config.yaml
num_hidden_layers: 8
hidden_size: 512
num_attention_heads: 4
num_key_value_heads: 2
head_dim: 128
intermediate_size: 2048
vocab_size: 8192
hidden_act: "quick_gelu"
norm: "layernorm"
norm_place: "pre"
norm_eps: 1e-05
positions: "rope"
rope_theta: 8900.0
rope_fraction: 0.75
qk_norm: false
attn_scale: 0.0884
bias: "none"
tie_word_embeddings: false
parallel_block: false
init: "trunc"
init_std_qkv: 0.0159
init_std_o: 0.00398
init_std_up: 0.0159
init_std_down: 0.00398
optimizer: "muon"
learning_rate: 0.0106
lr_mult_o: 1.5
beta1: 0.95
lr_head: 0.00626
warmup_steps: 200
schedule: "wsd"
decay_fraction: 0.392
decay_shape: "cos"
final_lr_fraction: 0.1
batch_tokens: 131072
max_seq_len: 1024
doc_mask: true
train_tokens: 906800000
max_steps: 6919
dataset: "wikipedia_en"
Each number is 128 + 24 x the weight over its row's rms, rounded and kept within 0 to 255. Layers, rows and columns count from 0. The size above them is the row's rms in percent of the matrix's.

# layer 2 MLP up, 2048x512, rms 0.128, rows 173-225, columns 256-319
size [ 90 103  89 101  94 101 101  92  99 103  97 101 108 101  92 107 101 102  95  85  92 100  93  95 102 107  94 102  99 112 101  96  99 109 121 103 103  98  95  97 109 102 107 103 101 102 111 104  97  96  94  98  97]
[[104 124  88 152 109 147  68 139 147 157 142 133 153 145 118 103 145 110 130 175 130 141 106 173 128 160 151 133 148 142 102 156 142 112 156 121 159  99 121  81 118 114 132 106 104 125 154 151 155 146 152  86 135 134 133 131 153 133 115 149 118 108 130 152]
 [133 128 156  99 154 118 152 100 123 140 153 151 137 111 117 120 150 136 124 132 181 137 117 164  98 117 150 145 165 101 119 115 124 166  91 142 139  85  74 143  88 159 123 120 117 137 120 117 127 101 134 111 119 111 111 179 152 129 139 142 161 116 143 122]
 [ 85 138 137 139 151 105 157 122 147 136 125  93 109 160 101 143 112 104 132 112 145 145 128 102 121 153 160 145 115 130 152 117 150 131 143 110 156  94 143 148  86 167 136 147  73 132 126 145 150 196 121 134 125 134  83 102 168 177 152 137 117 137 130 103]
 [187  89 133 163 137 107 104 128 162 143  98 148 125 137  96 138 134  99 133 120 135 166 135 131 131 110 102 143 157 172 109 132 113 104 189 149 115 119 163 119 121 100 121 106 118 120  97 147  98 105  86 125 154 117 153 153 106 100 152 127 134 147 139 139]
 [121  77 123 131 110 125 129  90  66 123 120 104 128 139 130 139 132  99 138  96 140 137 154 167 141 160 136 114 143 140 130 157 109 155 155 175 145 125  88 144  89  93 121 140 104 140 145 119 107 126  95 129 126 141  90 117 145 109 122  91 136 118 133 122]
 [130 140 149 104 181 120  98 125 107 112 177 119 135 134 127  65 133 141 120 175 112 176  90 124 130 125 125 158 140  96 117 146 137  93 114 142 158 146 121  72 138 115 140 132  74 106 122  80 129 119 118  79 133 111  89 196 136 170 156  90 109 124 166 108]
 [131 112 133 124 129 146 157 107 116 120 153 107  94 107 105  90 141 117 131 107  95  99 143 121 178 102 143 144  98 139  81 114 160 157 119 107 114 154  87 145 123 118 123 167 113 157 112 144 122 128 141  93 107 119 157 158 139 120 130  91 115 134 130 127]
 [143  82 120 125  67 151 145 207 127 138 120 136 167 213  97  77 122  92 116 117 170 160 153 137 107 121 125 187  84 102 139  87 131 124 119  77 118 130 118 129 119 129 135 148 117 122 119 127  75 129 115 112 125 148  97 132 114 180 163 121 103 137 136 130]
 [106 136 137 173 139 139 114 139 119  87 145 161 127 113 101 108  89 155 135 128 135 137 165 129 151 128 109 103 119 119 112  91 115  90 144  67  91 154 128 160 170  66 130  92  97 115 126 128 122 144 121 131 120 132 156 138 129 110 173 114 147 103 160 156]
 [150 172 106 152 142 129 154 135 106 149 161 143  98 116 115 147 120  87 109 132 127 130 120 148 105 146 135  95 167 109 124  98 113 119 121 152 143 139  99 153 150 132  96 119 118  87 133 118 142 104 137 101 138 111 141  96 131 126 123 138 129 112 134 129]
 [113 123 162  81 135 111 146 124 147 138 176 150 130 168  96 123 102 114 150 116 141  93 138 148 155 147 140 126 123 139 144 103 113 140 130  93 148  86 171 155 138 116 106 141 122 117 112 105 104 132 137  98 172 138 161 130 115  55 133 161 166 111  70  75]
 [124 135 139 126 121 121 136 139 137 148 105 117 117 126 142 166 127 140 124 172 137 124 127 155  94 140 121 188 169 128 112 143 154 103 135  76 127 134  75 130 118 146 121 115 108 163  78 136 164 114 139 122 164 145 105 161 172  95 115 140 162 135 114 110]
 [125 108 127  99 129 105 119 167 104 137 133 120 125 171 108 157 130 182 178 121 124 111 107 130 145  97 153 129 140 138 106 144 143 142 140 117 145 144 136  66 118 114 121  70 111 114 174 153 135 129 175 105 128 123 107 128 111 168 136 160 122 154 132 153]
 [112 154 127 138  98 132  93 128 161 119 109 134 103 150 166 154 121  79 143 182  68 145 108 127 138 158 117 141 142  82 122 128 179 150  75 108  97 148  98 126 141 148 125 177 144 114 121 157 120  99 126 142 131  87 122 112 154 118 147 115  90 159 110 110]
 [177 122 107 141 106 131  99 103 121 121 112 161 119  82 147 146 140 156  77 153 127 140 139 163 114 117 145 124 143 112 147 137 129 139 120 135 113 158 177 113 132  98 101 107  85 117 143 139 101 145 148 140 115 124 112 169 189 119 153 134 132 125 112 152]
 [121 140 102 141 151 140 143 105 106 100 150 157  91  97 137 108 137  80 117 115 120 174 127 171 147 169  91 140 116 136 121 138 131 138 145 152 110 104 143 107 113 154 155  84 132 161 121 120  96 180 112  89  80 122 185 131 136 133 153 133 128 121 138 101]
 [108 134 137 139 117 131 137 158 110 142 158 132  60 126 128 122 127 124 134 125 108 136 177 156 148 173 135 121 132 124 143 107 111  82 113 135 127 158 157 132 150 122 161 127 136 132 161 119 119 128 106 119  92 121 135  94 126  98 140 136 104 108 151 127]
 [161 152 126 125 137 150 154  91 156 119 139  93 169 117 120 122  89 127  97 112 117 117 105 109 184  96 163  86 102 113 133 137 135 125 137 171  88 138 135 118 129  87  87 141 122 138 111 140 137 107 126 154 161 161 145 138 134 171 136 156 157 104 107  86]
 [164 125  84 112 108 111 131 171  93  88 178 161 130 127 151 142 101 158 122 121 127 150 137 137 133  98 127 102 116 135 122 160 132 110 131 146 146 116  90  63 133 178 149  98 128 113 112 190 146 168 127 108 135 115 125 158 141 135 132 144 110 146 122 156]
 [128 165 133 154 205 120 140 131 121 137  92 133 116 164 111 152 165 105 126 111 105  81 122 111 127 152 155  99 151 137 126 145  87 144 142 127 133 105  97 160  79 113 140 121 146  92 142 151 160 170 122 114 108 134  90 137 113  75 143 126  86 129 111 156]
 [ 94 110 148 134 154 141 162 115 141 115 119 106 149 155 106 192 108  94 109 126 136 125  89  82 137 118 136 146 145 152 131 134  93 105 130  85 109  87 116 147 144 154 163 108 201 126 129 109 135 104 162 142 121  97 133  92 121 100 110 125 138 125 132 131]
 [119 147 148 137 107 123 113 165  95 124 110 110 164 143 118 121 112 161 133  98 125 130 105 113 118  88 157 140 114 110 117 122 110 111 129 115  96 189 140 105 130  56 151 121 105  98  96 102 111 139 153 126 146 158 140 125 109 106 134 123 125 118  86 142]
 [120 100 159 120 129 109 186  85  98 110 124  84 142 116 197 110 121 133 139 159 133 134 146 121 134 133 143 132 106  97 122 113 155 123 129  85 115  96 126 151 114 157 169 163 130 110  89 173 174 123 113 104 137 128 140 139 106 148 133 110 145 111 164  95]
 [114 127 109 123 146 101 137 120 125 113 143 122 132 111 118 132 127 103 146 121 122 141  80 161 192 118 138 169 106  98 132  98 132 114 168 126 172 125 136  89 154 121 130 189 132 108 164 144 143 128 128 145  89 124  80 137 114 147 120 103 137 134 149  92]
 [133 107 110 144  97 113 101 103  85 131  99 132 145  81 121 152  73 102 109 101  93 148 129 141 120 101 143 116 122 113  91 138 104 145 130 115  90 122  74 104 108 164 143 111 131 113 138 138 117 154  96 159 162 135 126 128 137 143 155 135 143 150 171 134]
 [126 111 126 146 155 156 150 129 121 167 164  93 106 129 128 154  95 112 117 117 160 118  95 150 118 133  95 116 132 119 112 147 147 169 137 103 157 128 139 144  93 120 110 103 116 116 117 142 113 123 101 117  90 182 136 180 119 129 198 178 131 111 143 107]
 [120  84 117 103 103 140 100 155 128 136 116 146 103 140 132 177  99 108 140 174 136 149 159 113 129 120 184  93 183 101  94 130 142 132  96 155 123 139  91 125 114 168 127 142  95 123 146 158 133 143 106 137 124 143 148 127 126  55 148 138 116 145 119 112]
 [137 124 109 145 119  93 178 150 135 105 113 143 121  82 111 112 144 122  89 150 110 111 130 132  98 159 116 187 165 115 104 167 128 127 124 144 150 136 108 165 117 143 142 121 159 132 105 144 143 189 122 152 123 147 168 148 101 117 163 128 168 111 135  92]
 [ 90 135 123 101 146 133  86 176  82 125 116 111 128 106 151 124  88 141 146 109 136 116 145 121 137 121 185 150 155 142 142 118  99  74 132 119 161 123 123 110 142  93 127 126 176 149 155 100 126 154 124 147 135 105 148  82 156 111 119 169 123 134 127 172]
 [153 106 152 118 100 106 135 147 167 106 110 123 123 125 152 123 122 166 112 104 129 125 110  74 115 104 144 115 108 145  91  84 136 141 115  99 130 167 134 177 127  99 148 126 127 147 100 181 145 118 105  90 151 118  99  92 123 106  79 154 115 127 152 117]
 [147 144 172 153 119 116 114 142  89 114 130 119 176 132  98 134 157 162  99 104 145  94 163 153 123 134 185 167 131 151 120 125 104  97 132 109 141 116 160 134 141 117 142 112 125 120 197 119  91 131 113 110 172  88 100  92 116  99 154 198 128 146  80 118]
 [185 102  94 114 151 158 166 127  91  96 135 118 128 141  84 112 122 139 116 151 140 149 110 148 129 128 199 133 170 135 110 132 142 117 127 102 150 125 117 132 153 107 173 151 109 124 138 106 106  92 129 136 131 140 141 121 106  89 130 149 143 122 137 160]
 [163 149 159 152 166 101 121 124 103 145 118 191 144 128 155 131 121 124 148 141 168 145 128 146 122 157 139 129 148 113 179 159 186 138 121 105 142 142  76 154 148 146 127 158 135 184  93 158  68  89 148 133 163 134 136 131 120 135 149 139 142 145 142 126]
 [122 119 150  73 126 109 106 158  90 156 152 108 140 142 117 130 108 112 122 145 102 137 132 123 123 140 134 138 136 119 164 144 115 175 118  98 153 136 117 136 117 135 111 123 112 117 108 154 110 140 130 133 121 166 180 179 118 151 120 125 191 127 150 140]
 [107 116 127 135 159 140 160 171 127 135 150 112 130 137 124 128 150 126  99  89 119 172 127 127 127 154  96  98 132 146 147 178 136 160  97 119 105 114 112 117  42 110 141 134 102 167 105 103 118 121 126 134 133 134 148 115 105 117 167 101 110 134 160 150]
 [152  90 157 125 174 123 130 142 132 124 132 126 143 106 172 158 118  77  97 130  89 142 169 136 113 125  89 117 122 135 156  88 107 133 158 179 178 131 133  97 115 113  99 110 126  88 131 173 123  99 118 138 126 148  97 118 156 103 132  90 144 142 111 130]
 [141 140 138  97 138 125 139 112  99 124 167 114  99 169 111 132 127 131 117 137 113 128 135 113 147 140 116 105 159 176  97 139 170  92  96  97 118 165 102 164 158 125 145 104 104 149 152 102 130 107 167  97 101 138 131 137 140 164 179 100 125 148 116 148]
 [162 174 175 120  85 144 145  94 110 116 140  83 137 163 121 111 132 126 126 130 124 162  99 172  91 111 145 181 127 101  79 103 133 122 121 138 159  88 110 145 149  98 167 114 129 119  94 129 128 132 102 137 137 125 107 135 139 150 119 141 117 133 121 114]
 [140 135 143 159 127 154 110 187 151 137 135 138 134  96 134 136 130 151 110 123 144 151 141 170 171 119 101  98 126 117 163 114 128 158 108 153 125 136 181  83  94 134  88 103 123 138 140 150 165 141 130  86  97 128 134 145 134 102 140 118  94 164 139 159]
 [115 132 115 173 119  92 132 115 168 113 145  95 127 146 121 142 138 126 120  84 116 124 117 143 125 102 149 140 145 153 141 112 141 111 117 112 129  83 119 135 140 130 161  87 125 127 128 199 192  85 118  90 154 138 123 110 162 128 133 152  98 152 146 159]
 [129 138 123 203 152  82 130 132 103 146 124 137 157  80 131 131 142 130 177 138  92 147 118 146 182 134 105  89 119  66 131  97 123 100 140 143  96 100 126 136 129 147  92 107  80 123  78 120  92 100 155 145 169 136 103 139 104 132 118 107  94 127 126 149]
 [163  96 145  66 151 179 134 121 131 144 174 128 113 119  91 103 143 115  84 139 172 160 157 101 152 108 143 128 157 128 114 129 134 122 140 153 135 109  77 147 177 129  91 112 184 149 151  98 140 149 146 114 103 130 135 103 132 111 203 101 125 141 175 104]
 [103 132 177 127 122 132 124 162 107 124 121 111 110 165 133 118 118 138 135  70 123 132 168 173 134 163 112 132 174 166 119 128 144 109 143 115 114 154 140 117 130 119  87 123  82 129 164 107 110 139  99 129 107 147 130 123 168 104 161 106 101 156 128 137]
 [173 135 105 116 161 101 158  98 148 115 100 113 131 132 128 155 108 138  98 112 161 126 156 140 113 134  90 116 115 126 116  96 155 106 104 156 116 116 107 193  85 146 140 146 127 132 149 126 139 167 118 161 156 120 167 119 142 112 106 125 122 145 119 167]
 [104 137 101  61 119 185 108 106 130 140 143 161 129 167 179 127 104 144 155 128 132 122  70 129 130 139 130 155 138 115 123 119 154 149 165 174 170  94 157 125  91 133 128  79 148 112 141 110 107 122 156 125 139 132 129 131 115 132 153 126  43 150 128 109]
 [ 65 149 132  86 109 148 107 127 126 165 130 109 144  90 107 141 147 126 131 111 166 120 133 141 149 145 149 137 134 152 126 136 167 130 140 136 175 102 110 155 124 175 161 156 140 123 160 128 131 150 115 167 101 161  75 173 157 149 141 114 154 178 123 148]
 [154 126 149 133 116 129 127 158 108 137 138 130 148 156 103 148 139 113 113 107 143 131 121 162 143 154 112 132 131 113 149 138 116 162 123 121 122 146 144 140 138 134 129 123 100 156  72  97 113 138 154 111 110 121 119 161 140 136 162 104 139 120 161 147]
 [106 154 128  95 125 157 157 128 155 165 111 130 102 113 125 131 104 107 156  87 129 185 130 134 166  99 103 138 125 135  65 145 101 141  96 116  95 136 176 117 117  61 157 132 150 180  96 124  74 120  91  98  68 141 121 134 122 188 114 131 103 123 133 139]
 [127 173 132  84 139 174  80  97 137 130 108 124 180 163 138 120 139 136 153 137 137 123  72 156  95 107 123 139  98 115  98 132 157 142 146 112 132 120 146 159 128  87 129 100 118 121 152 147 150 139 151 137  78 185 142 110 188  72 104 112 106 138 161 147]
 [134 126 148 132 141 180 132 130 147 119 150 143 133 125  93 127 127 117 123  97 145 117 106 134 125 119 133 161 110 112 113 124 132  99 119 102 126 105  94 124 135 165 165 163 121 174 149 159 125 127 113  93 148 120 109 134 135 161 130 100 134 138 145 128]
 [ 85 103 149 145 156 102 151 101 152 119  98 107 141  82 108  84  68 105 188 130 111 150 127 162 124 132 145 113 114 136 123  64 136 109 121  99 125 129 132 124 168 154 118 154 124  95  98 128 149 155 140 101 150 120  99 100 123 131 128 130 171  87 125 102]
 [134 141 119 141 161 137 113 124 125  98 146 114 130 159 142 102  89 107 127 119 130  92 127 132 139 123 107 148 151 125 111 115  93 115 124  86 156 149 100 119 151 155 139 167  88 133 130 147 146 131 122 176 164 108 129 111 182 131 110 129 135 126 133  79]
 [109 123 148 121 101 148 152 141 181 132 106 164 134 138  94 126 139  95 104 121 144 151 122 158 133 107 152 148 156 128  82 158 141  92 170 112 129 109  89 143 150  89 139 121 155 107 169 129 114 172 105 148 131 117 173 149 150 131 140 173 123 189 127 101]]
# layer 2 MLP down (transposed), 2048x512, rms 0.0325, rows 173-224, columns 256-319
size [ 93 101  89  93 100 102  95  92  99 100  97  97 102  97  90 107 101 107  92  88  94 102  86  95  99  99  91  99  90 113 100  90  93 100 115  94 101 100  98 112 116  98 111 103 103 103 111 106  97  99  94  98]
[[124 122  99  99 133 136  89  87 129 108 146 119 112 116 160 139 142 198 142 120 129 133 132 105 144 152 140 137  92 119  89 146 115 189 126 158 133 101 117 111 165  84 159 129 110 123 125 131 110 100 108 112 116 142 145 159 167 156 138 125 162 100 121 128]
 [140  97 117 122 115 118 122 169 158 161 110 122  84 110 130 116 131 100  98 125 145  89 106 105 146 170 111 154 119 168 135 145 148 141 119 138 158 114 119 133 119 189 106  85 154 138 115  94  92 121 131  55 119 102 119  93 133  77 127 143 129 129 147 103]
 [120 116 143 131 116 118 133 162 148 125 147 176 128 110 130 125  91 160 168 129 137 151  92 152 109  97 142 115 103 132 178 166 148 135 180 151 112 126 136 126 134 111 129 134 127 126 104 137 131 170 121 110 116 101 152  87  79  88 127 139 183 153 137 119]
 [140 114 133 133 120 146 118  99 138 145 173 121 131  76  98 134 130 134 156 107 151 138 110 130 106 133  96 102  99 113 149 165 147 120 162 136 138 143 130  95 158 141 124 126 139 123 116 107 180  68 117  89 142 126 112 140 124 114 130 102 131 164 121  95]
 [120 142 142  91 159 119  76 127 123 130 172 107 128 160 163 108 128 108 159 163 174 114 179 111 131 148 126 144  99 148 136 128 102 106 119 142  94 136 102 153 120  96 108 148 140 158 112 105 162 139 148 124 127 116  98 128 108 122  99 139 167 120 157 131]
 [154 158 128 100  42 118 140 140 122 184 106 140 124 114 118 160 130 108  88 143 169 110 132 147 133 128 117 105 135 163 100 155 156 116 127 118  92 135 168 142 171 111 121  96 156 130 144 178 131 109 107 149 101 160 138  98  99 110 106 156 132 133 121 137]
 [124 111 134 157 152 105  84 113 155 104 155 153 151 108 117 100 125 157 157  97 179 158 111 156 144 158 143 125 150 147 144 118 116 149  85 153 132 115 139 100 150  72 145 153 142 146 154 114  96 156 130 100 124  94 119 117 118 124 121  97 125 139 177 108]
 [118  98 180 152 138 140 113 151  89 143 130 123 182 173 103 115 149 120 129 118 166 135 156 114 117 172 101 132 176 133 111 148 167 113 141 133 122 150 152 155 141 154 147  79 110 144 132  78 114 123  92 169 127 119 164 138 106 147 160 118 113 147 152 100]
 [158 147 123 103 129 132  74 156 194 119 137  99 102  96 159 137 170 122 142 162 160  87 135  87 147  88 105 147 144 119 152 136 143 151 131 129 121  87  82 138 134 144 152 164 105 134 133 148 110 110  99 100 105 142 139 139 123 171 133  99 187 136 131 134]
 [136 108 120 158 107 146 147 147 109 112  91 137 139 123 141 127 119 101 146 110 117  97 150 131  95  96 127 117 152 112 116 167 110 118 156 119 106 172 185  69 156 102 141 150 149 164 141 158 192 143  87 103 159 144 114 131 139 134 108 129 121 135 169 148]
 [148 135 117 139  77 113 101 130 144 127 154  85 133 131 107 147 122 160 113 142 101 109 146 111 147 131  99 162 150 110 120  99 155 160 127 108 105 116 157 147 119 126 148 138 131 168 110 103  90 132 110 150 139 156 134 126 129  88 104  99 164 146 105 137]
 [119 179  81 143 132 140 122 155 118 137 125 145  90 107 106 143 111 133 119 151 138  99 124 163 123 124 171 118 143 103  97 115 154  91 120 126 120 107 142  63 130 105 118 135 131 127 167 107 101 140 160 124 108 137 103 135 118 139 172 147 117  80 183 146]
 [149 162  71 118 135 127 115 119 159 108 163 129 100 138 140 124 118 162  86 126 144 145 109 116 121 112 104  85 115 119 129 123  96 130 158 141 141 124 163 146 135 105 159 138 102 134 111 117 156 148 113 134 111 121 151 141 125 141 146 112 126 112 110  60]
 [144 109 142 133 146 145 133 156 140 124 145 160  98 137 123 164 130 144 187 139 141 159 113 175 141 106 135 130 105 164 120 139 110 120 133 114 130 128 157 112 151 126 141 120 184 114 108  53 118 101 111 139 168 118  93 128 128 118 110 118 123  85 157 118]
 [170  90 128 118 119  90 115 110  94 137 125 107 104 159 168 150 103 110 113 133 163 106 115 118 150 148  92  86  94 111 143 140  94 135 109  89 140 129 151 135 105 120 100 125 126 158 142 121 173 149 135 140 103 133 111  83 121 146  73  94  92 122  99 166]
 [141 134 154 164 129 140 125 112 105 110 159  91 113 162 155 114  88 149 142 119 124  98 156 101 101 131 111 106 152 114 160 145 115 107 115 111 116 111 139  76 113 181 127 110 109 152 101 142 142 154 155  92  88 119 117  81 127 114 120 116 135 162 114 151]
 [117 141 123 132 100 111 180 127 142  96 149 102  98 121 144 146  96 144 175 168 135 111 149 140 147 130 138 137 120 117 140 138 178 109 158 125 112 124 159 143 105 113 122 112 175 137 118 113 119 138 143  95 154 143 142 103 119 122  94  96 156  94 141 142]
 [167 147 189 127 107 146 124 122 158 130 133 139 142 134 123 110 115 115  86 148 116 133  97  82 155 129 167 132 138 137 146 129 141 137 136 110 129 151 104  97 154 113 130 111 153 158 109  91 113 150 110 136 151 135 135 166 154 150 138 138 143 118 140  79]
 [142 151 100 100 101  88 111 127  73 111 117  86 126 131 135 113 132 114 148 112 133 168 151 125  81 120 157 110  96  96 148 125 121  97 136 144 167 160  89 102 132 188 124 143 112 145 116 152 136 131  93 100 110 113 103 145 145 112 112 137 125 101 152 137]
 [131 115  79 130 119 110 139 125 127 157 123 118 110 123 113 132 143 150 155 113 169 164 103 111 141 141 129 155 122 161  89 106 121 117 112 147 120 141 158 117 154 102 148 144 139 122 116 108 141 147  81 108 143 138 131  91 134  88 123 122 152 149 123  96]
 [115 118 123 176  90 149 114  89 110 157 104 132 119 128 113  85 147 122 136 124 114 100  94 151 139 138  86 146 111 122 151 120 101 151 142 105 101  78 134 124 120 165 136 124 142 142 165 125 126 119 121 131 113  96 173 102 110  67 146 124 100 133 114 137]
 [111 168 156 125 122 126 112 114 122  81 124 151 188  80 106 112 164  89 146 165 136 153 132 126 129 128 167 143 135  89  95 142  89 137 147 142 109 141 109 100 139 204 101 164 125 132 145 128 105 127 123 105 131 113  82 103 100  99 145 132  77 138 111 122]
 [171 137 147 153 114 110 144 111 120 142 131 157  95 145 156 103 109 128  83 159 124 124 160 125 101 122 144 103 127 136 148 114  67 110 122 155 129 160 119 142 160 131 133 132 135 122  95 122 166 118  49 144 111 121 126 121 165 141 119 129 129 121 145 144]
 [161 151 178 128 123 132 127  92 146 116 147 120 168  92 130  94  91 141 162  86 109 168 110 117 139  68 121  87 132 159 139 181 144 143 165 144 116 157 133 130 131 162  85 143 140 118 135 170 120  81 143 157 128 140 122 134 127 127 105  87 101 117 127 129]
 [127  77 124  83  87 141 141 131 140  82 123  84 133 128 121 142 121 140 150 107 161 144 150 141 147 130 138 107 121 140 110 131 126 152 134 156 140 120 115 140 109  92 142 144 126 176 101  86 151 132  78 122 149 130 136 127 157 155  76 112 149 173 186 109]
 [ 83 130 155 135 127 134 131 102 130 154 112 171 104  96 111  72 161 130 111 142 171 107 120 122 129 129 123 144 143 110 172 153  96 160 138 195 101  96  76 179 134  95 126 113 173 155 145 135 167 183 138 160 156 165 147 123 110 161 129 146 138 123 103  99]
 [133 126 151 137  96 155  77 125  82 122 130 140 109  85 105 118 128 126 168  76 167 112 120 185 145  85 157 121 148 114 122 126 147  48 128 132 152 127 138 110 139 149 138 115 115 104 156 135 135 127 142 179 107 122 135 141 124  91  94 123 123 134 111 127]
 [137 178 171 184 103 151  80 130 178 185 111  76 133 126 124 147 119 163 197 118 171 103 148 132 105  88 147 120 147 130 137 112  95 116 124 138 119 112 136 128 135 152 145 132  93 120 104 143 130 105 145 117 143 110 137 140 146 136 157 138  79 163 143 140]
 [183 122 108 147  99 157 128 106 154 117 180 158 145 123 122 135 122 101 131 147 100 100 126 103 144 115 130 140 141 142 134 147  95 137 144 189 148 107 111 160 156 157 160 113 174 125 143 144 158  90 147 104 122 151 106 135 150 132 124 100 108 138 113 113]
 [148 121 102 127 170 136 148 137 103 133 145  70  93 137 107 145  93 146  69  98  91 107 128 153 104 147 195 101  63 151  93  89 125 120 131 122 158 162 174 159 123 121 167 139 168 116 118 144 121 110  93 103 138 163 113 108 145 139 102 153 164 155 148 123]
 [116 165  92 138 102 146  90  91 103 161 143 164 120 126 110  79 154 148 154 142 160 119 109 133 103 147 163 130 146 116 149 148 120 114 153 148 143 132 127 135 122 139 131 147 134 157 149 111 139 118 127 116 106 116 135 113 144 140 106 142 127 151 140 101]
 [150 125 119 146 181 155 171 153 137 142 156 134 166 125 182  90 130 134 117 136 163 116 196 117 114 140 129 112 102 153 118 111 108 152 100 135 136 148  97 169 117 117  89 107 142 134 123 115 126 144  92 119 124 130 120 116 130 120 127 105 123  96 132 118]
 [114 140 109 102 102 173 145 158 144 113 119 102 163 141 125 121 146 122  89 132 114 131  98 118 131 143 126 109 141 118 124 118 131 117 145 104 105  89 129 146 118 134 105 147 148  47 132  64 156 125 120 118 119  99 139  91 130  94  90 139 147 135  93 145]
 [ 90 123 129 135  85 133  99 145  91 122 137 104 102 165 144 113  90 116 133 146  97 110 143 127  76 110 102 108 136 160 131 136 156 142 134 112 111 153 122 149  94 150 136 119  82 104 111 146  97 135 139 135 124 129 162 144 103 160 112 125 156 126  95 140]
 [110 146 105  81 136 117 117 124 109 117 101 151 133 126 136 108 131 129 114 127 148  92  97 158 158 136 129 101 141 140 121 110 101 134 125 121 134  94 100 111 118 133 156 113 163 100 116 132 142 125 135  99 164 142  84 167 139 114 147 143 156 124 116 138]
 [153 106 122 153  85 145  99 156 123 170 138 168 151 155 124 165 132  91 196 149 120 151 158 164 147 144 108 141 104 174 142 122 102 145 102 157 104  82 117 101 130 121 127 116 135  54 124 148 134 106 125  74 157 103  81 125 181 120 122 122 147 110 148 155]
 [131 138  71 135 154 114 129 128 149 128 133 115 120 187  91 116 152  95 113  91 137 145 147  93 103 110 132  94  98 107  90 149  91 124 119 107 163 108 108 104 139 139 125  72 103 107 104 140 121  95 107 114 140 127 144 107 158 138 138 149 176 113 140 124]
 [158 161  98 153 114 163 122 150 137 118  86 136 147 124 133 134 108 135 163 151 112 130 132  93 142 142  65 106 135 126 193 130 114 170 145 125 130 145 137 105 131 129 137 103 105 108 170 138 128 152 144 140  90 147 161 137  79 135 140 112 114 166 107 133]
 [106 142 165 113 137 146 140 134 108 133 125 124 107 124 105 111 115 110 155 126 118 124 152 111  85  94 162 140 150  69 121 179 131 144  92 138 149 135 138 154 110 104 113 113 139 124 112 131 148 134 142 122  84  64 146 119 146 119 152 141 133 106 128 169]
 [126 120 103 106  78  85 152 116 115 112 141 128 161  98 169 127 115 149 188 127 155 121 157  84  72  95 148 117  78 139 107 127 116 149 140 139 167  87 145 117 104 165  96 131 137 174 117 136 198 115 122 120 118 104 109 122  94 131 125 118 172 150  81 135]
 [130 133  93 125 117 144 121 164 142 140 127 146  91 142 135 142 119 132 107 126 131  94  70 147 172 183 122  82 159 125 137  61 136  82 173 115 162 159 133 127 130 115 106  89 169 125 133 117 129  70 120 107  75 159 156 126 147 105 126 124 116 143 126 140]
 [136 126 131 169 123 156 106 110 118 111 120 120 133 128 131 129 118 162  98  88  97 132 121 120 162 124 106  85 112 133 116 101 148 183 142 105 162 172 168  95 124 128 158 116 153 112  97 138 154 116  96  99 154 143 158  99 154 104 123  90 123 137 110 108]
 [128 111 162 119 148 161 144 133 149 140  89  79 107 119 150 159  74 151 155  83 119 138 146 134 146 152 106 105 137 138 115 127 117 102 134 122 115 130 121  99 134 135 107 156 104  98 182 126 116 140 111 154 166 175 112 141 145  96  82 111 131 114 136 124]
 [120 150 159 115 146 131 111 145 146 142 117 118 127 112 164 176 103 121 121 135 118 143 141 146 129 111 134 122 160 114 122 116 149 126 121 177 111  78 143 178  85 175 145 142 135 157 130 104 118 131 104 168 183 111 118 137 113 149 136 136 137 140  36  96]
 [121 155 165 186 165 123  91 144  88 144 133  88  97  69 153 138 121 107 133 145 127 161 114 103 118 108  87 109 101 114 131 163  93 124 132  99 131 165 138 151  97  93  97 138 110 136 153 142 141 148 133 177 133 126 107 125 108  95  66 132  83  81  88 131]
 [ 85 102 124 121  64 103 120 154 122 129  97 129 127 164 118 130 171 142 140  96 142 117 171 133 142 120 135 143 120 125 137 135 119 125 106 125 109 128 102 108 132 113 112  96 167 176 134 159 115 139 138  82 142 120 128 122 121 171 155  97 137 117 154 129]
 [127 129 101 142 134 134 136 105 108 142 163 139  72 132 175 112 144 110 167 100 164 116 165 100 109  92 125 132 131 144  63 181 124 128 129 115 132 163  88  90 124 156 136 127 103 158 112 179 157  89 111 170 133 132 132 118  68  95 105 118 120 135 161 112]
 [160 115  97 114 120 119 135 154 114 162  91 161 136 122 151 124 152 122 157 126 107 106 139 110 122 112 116 144 110 165 154 150 114 142 145 131 106 134 154 166 141 140 120 110 146 128 133 146 153 119 110 113 161 114 122 148 123  78 108  99  99  85 105 137]
 [148  90 165 143 158 134  73 123  96  88  95  93 142 111 123  97 160 135 100 141 161 183 123 101 125  79 146  90  94  85 110 114 117 108 134 132 148 125 111 162 183 120 104 130 103 118 141 164 157 139 105 165 117 148 117 116 143 136  75 159 103 125 133 130]
 [112 105  97  97  93 128 103 162 171  97 136 124 171 171 122 116 126 140 136 131 146 118 138  88  92  77 154 148 146 118 116 149 159 100 139 136 150  93 123 119 131 118 120 101 157 177 124 121 165 166 129 165 153 114 161 107 117 133 130 164 133 127 126 122]
 [122 138 123 123 116 128 144 132 190 112 146  79 130 101 120 147 123 139 144 120 124 184 130 127 110 100 121  97 127  98 133 142 123  96 117 113  97 123 161 169 111 161 148 155 102 113 108 148 126 142 112 135 102 182 160 131 117 147 113 129 128 110 136  97]
 [128  80 114 114 122 114 129 105 127 111  92 103 175 137 117 128 135 115 133 145 103 150 140 121 108 123  95 162 152 139 160 121 173 139 137 105 150 114 111 110 165 106 140  93 199  93 123 182 117 147 112 132 146 156 172 175 116 135 113 144  88 126 142 145]]